Weights of a small transformer language model.
Size: 4 heads of 64 (1 for keys and values), MLP 1024 quick GELU, 18.9M parameters.
Architecture: rotary positions, untied embeddings.
Training: a variant of Muon for these matrices, 666M tokens, 10160 steps.
Each number is 50 + 10 x the weight over its row's rms, rounded and kept within 0 to 99. Layers, rows and columns count from 0. The size before them is the row's rms in percent of the matrix's.

# up: layer 14 MLP up, 1024x256, rms 0.17, rows 462-467, columns 128-255
# down: layer 14 MLP down (transposed), 1024x256, rms 0.0684, rows 462-466, columns 128-255
up462 031:32 43 49 35 43 37 41 48 50 65 70 48 57 57 49 54 57 60 44 50 47 65 54 40 35 52 53 61 35 44 53 45 49 45 53 72 52 63 49 48 56 56 61 50 55 50 59 47 43 51 35 50 44 22 51 41 45 63 71 39 47 49 52 58 64 30 53 50 56 44 57 61 45 45 36 41 50 64 45 56 55 63 62 47 51 35 37 19 45 48 31 54 49 52 45 57 54 57 45 59 60 47 65 33 43 25 50 45 62 59 36 62 54 56 45 47 53 33 35 49 35 39 60 65 55 40 73 45
down462 034:67 56 61 52 41 51 69 40 57 37 40 37 30 35 59 47 57 59 52 38 49 44 56 63 61 31 46 37 64 54 44 60 56 54 41 32 42 56 37 48 50 34 46 52 33 47 46 57 60 43 69 54 50 68 51 61 62 31 42 67 65 56 54 39 32 59 46 47 48 57 37 46 51 66 58 52 44 32 56 42 39 34 41 42 58 49 50 57 57 53 71 46 50 42 48 44 45 37 51 33 44 47 33 52 54 71 43 65 40 52 55 39 42 67 57 52 39 69 60 50 43 74 40 42 48 55 36 56
up463 059:54 68 67 66 57 46 47 44 45 35 48 51 43 69 51 49 48 51 68 38 57 59 45 56 56 60 48 47 67 48 42 36 61 46 66 57 47 67 46 65 45 38 49 49 61 65 60 49 56 59 63 36 60 59 29 37 46 56 65 68 37 46 49 60 60 48 48 50 65 63 43 58 42 39 45 55 44 32 55 46 68 47 37 68 56 63 66 49 53 47 52 39 49 59 49 50 54 56 46 42 55 46 54 52 44 20 47 34 53 62 53 46 58 77 62 57 43 41 65 54 49 49 57 53 67 53 58 68
down463 065:56 45 32 38 23 41 51 59 57 55 53 47 47 61 48 35 68 55 43 51 44 48 67 25 46 41 49 62 41 48 69 75 63 50 44 47 44 59 51 35 53 45 45 69 44 35 43 53 51 33 55 58 61 50 68 63 46 42 38 47 58 45 61 51 44 46 57 37 47 38 68 44 49 61 48 51 50 52 46 50 29 56 53 42 64 53 45 43 49 42 49 52 51 39 54 46 61 54 46 60 50 52 29 48 56 73 51 31 54 28 62 43 57 50 43 51 52 51 46 48 45 48 52 52 62 35 27 34
up464 050:53 54 37 72 54 55 51 41 42 34 67 43 45 41 54 46 37 53 50 49 57 51 48 40 57 41 59 50 57 58 59 71 32 59 61 58 50 49 35 55 66 48 41 43 43 61 65 47 57 51 59 48 52 44 67 66 31 38 60 46 40 46 58 36 43 42 64 64 46 51 51 67 40 47 26 37 30 50 43 49 66 51 49 59 64 56 26 42 67 51 56 49 48 54 40 48 39 40 46 66 49 45 40 46 64 19 44 47 45 48 43 29 54 43 51 59 30 58 49 55 39 77 57 58 49 57 35 53
down464 058:37 46 73 51 37 46 47 57 48 50 41 47 58 62 68 59 59 35 46 46 59 52 52 49 49 67 34 55 42 55 42 53 53 51 46 35 45 55 48 55 54 36 58 58 56 51 46 50 46 43 53 47 56 38 46 58 52 73 43 49 63 56 45 71 45 49 39 48 46 56 42 45 55 57 55 59 60 47 61 40 48 43 46 36 48 41 60 58 47 54 18 54 69 44 63 47 33 54 51 49 65 32 61 45 35 66 58 46 55 41 55 68 48 60 61 35 57 54 47 33 61 27 44 30 53 45 54 55
up465 124:48 48 23 49 48 46 57 25 43 35 60 36 57 43 55 53 53 49 52 61 41 55 61 53 52 48 45 51 42 45 42 50 37 66 47 52 47 53 62 53 73 52 47 43 44 41 81 51 44 48 69 33 62 39 51 39 56 69 44 55 34 34 53 57 31 32 54 50 37 45 44 55 51 41 61 48 68 57 56 62 44 42 55 52 38 59 64 49 59 59 32 53 25 49 53 37 47 51 55 45 56 55 35 52 64 45 41 55 33 57 45 58 47 48 57 38 33 50 29 43 35 59 60 46 49 47 54 49
down465 117:56 35 36 49 55 53 54 52 45 66 44 51 50 50 57 24 31 50 40 50 67 41 73 45 69 58 61 61 67 56 60 62 48 54 56 39 44 55 48 50 49 37 60 42 58 56 42 39 66 52 50 43 58 51 42 55 55 57 68 46 51 66 36 69 34 54 57 67 55 60 58 55 37 46 67 43 55 52 59 67 46 48 62 39 65 35 52 45 66 40 42 43 47 48 49 54 45 64 47 51 53 40 59 47 45 49 39 46 56 60 37 50 44 66 42 58 66 60 40 48 41 42 52 49 48 33 37 31
up466 078:61 54 43 59 50 33 50 30 48 66 51 34 45 67 65 42 49 56 52 44 46 56 44 50 56 46 60 35 44 51 55 29 34 33 54 37 43 64 65 43 49 62 45 36 70 49 51 58 56 54 58 58 52 47 59 46 45 50 50 45 39 34 43 69 56 61 61 68 44 49 55 50 44 60 40 39 52 49 54 54 32 60 58 48 52 23 40 43 51 51 50 51 49 33 46 62 39 79 58 45 58 47 28 34 53 59 46 52 54 43 51 47 59 64 50 47 36 41 59 58 44 50 66 54 25 48 52 57
down466 080:42 50 60 48 61 49 40 51 45 54 40 51 42 46 50 58 50 48 55 33 54 37 71 37 57 46 63 58 59 61 43 43 55 51 47 59 59 59 57 63 42 69 47 57 38 57 66 60 51 41 55 87 56 39 39 55 35 46 47 32 52 55 50 48 37 19 74 52 49 54 42 62 60 41 60 66 48 41 61 67 52 35 48 55 56 49 50 48 54 59 37 50 50 51 35 49 43 48 45 50 56 73 38 57 60 63 48 58 46 36 39 56 58 51 48 45 62 52 26 54 46 30 35 39 50 51 56 30
up467 088:59 72 51 62 61 48 57 50 55 60 46 49 50 30 42 37 53 50 55 42 49 48 50 58 74 40 48 45 52 53 43 54 54 48 60 56 49 65 54 63 43 44 55 53 49 50 41 35 42 49 43 46 52 63 52 45 28 38 52 59 53 52 55 52 51 51 51 34 43 38 61 48 65 25 42 41 63 59 60 47 56 59 59 54 44 61 50 46 28 48 45 37 27 47 57 49 49 60 63 51 40 65 69 38 41 52 50 55 42 54 52 56 54 56 55 45 47 53 29 53 52 42 61 30 71 48 60 35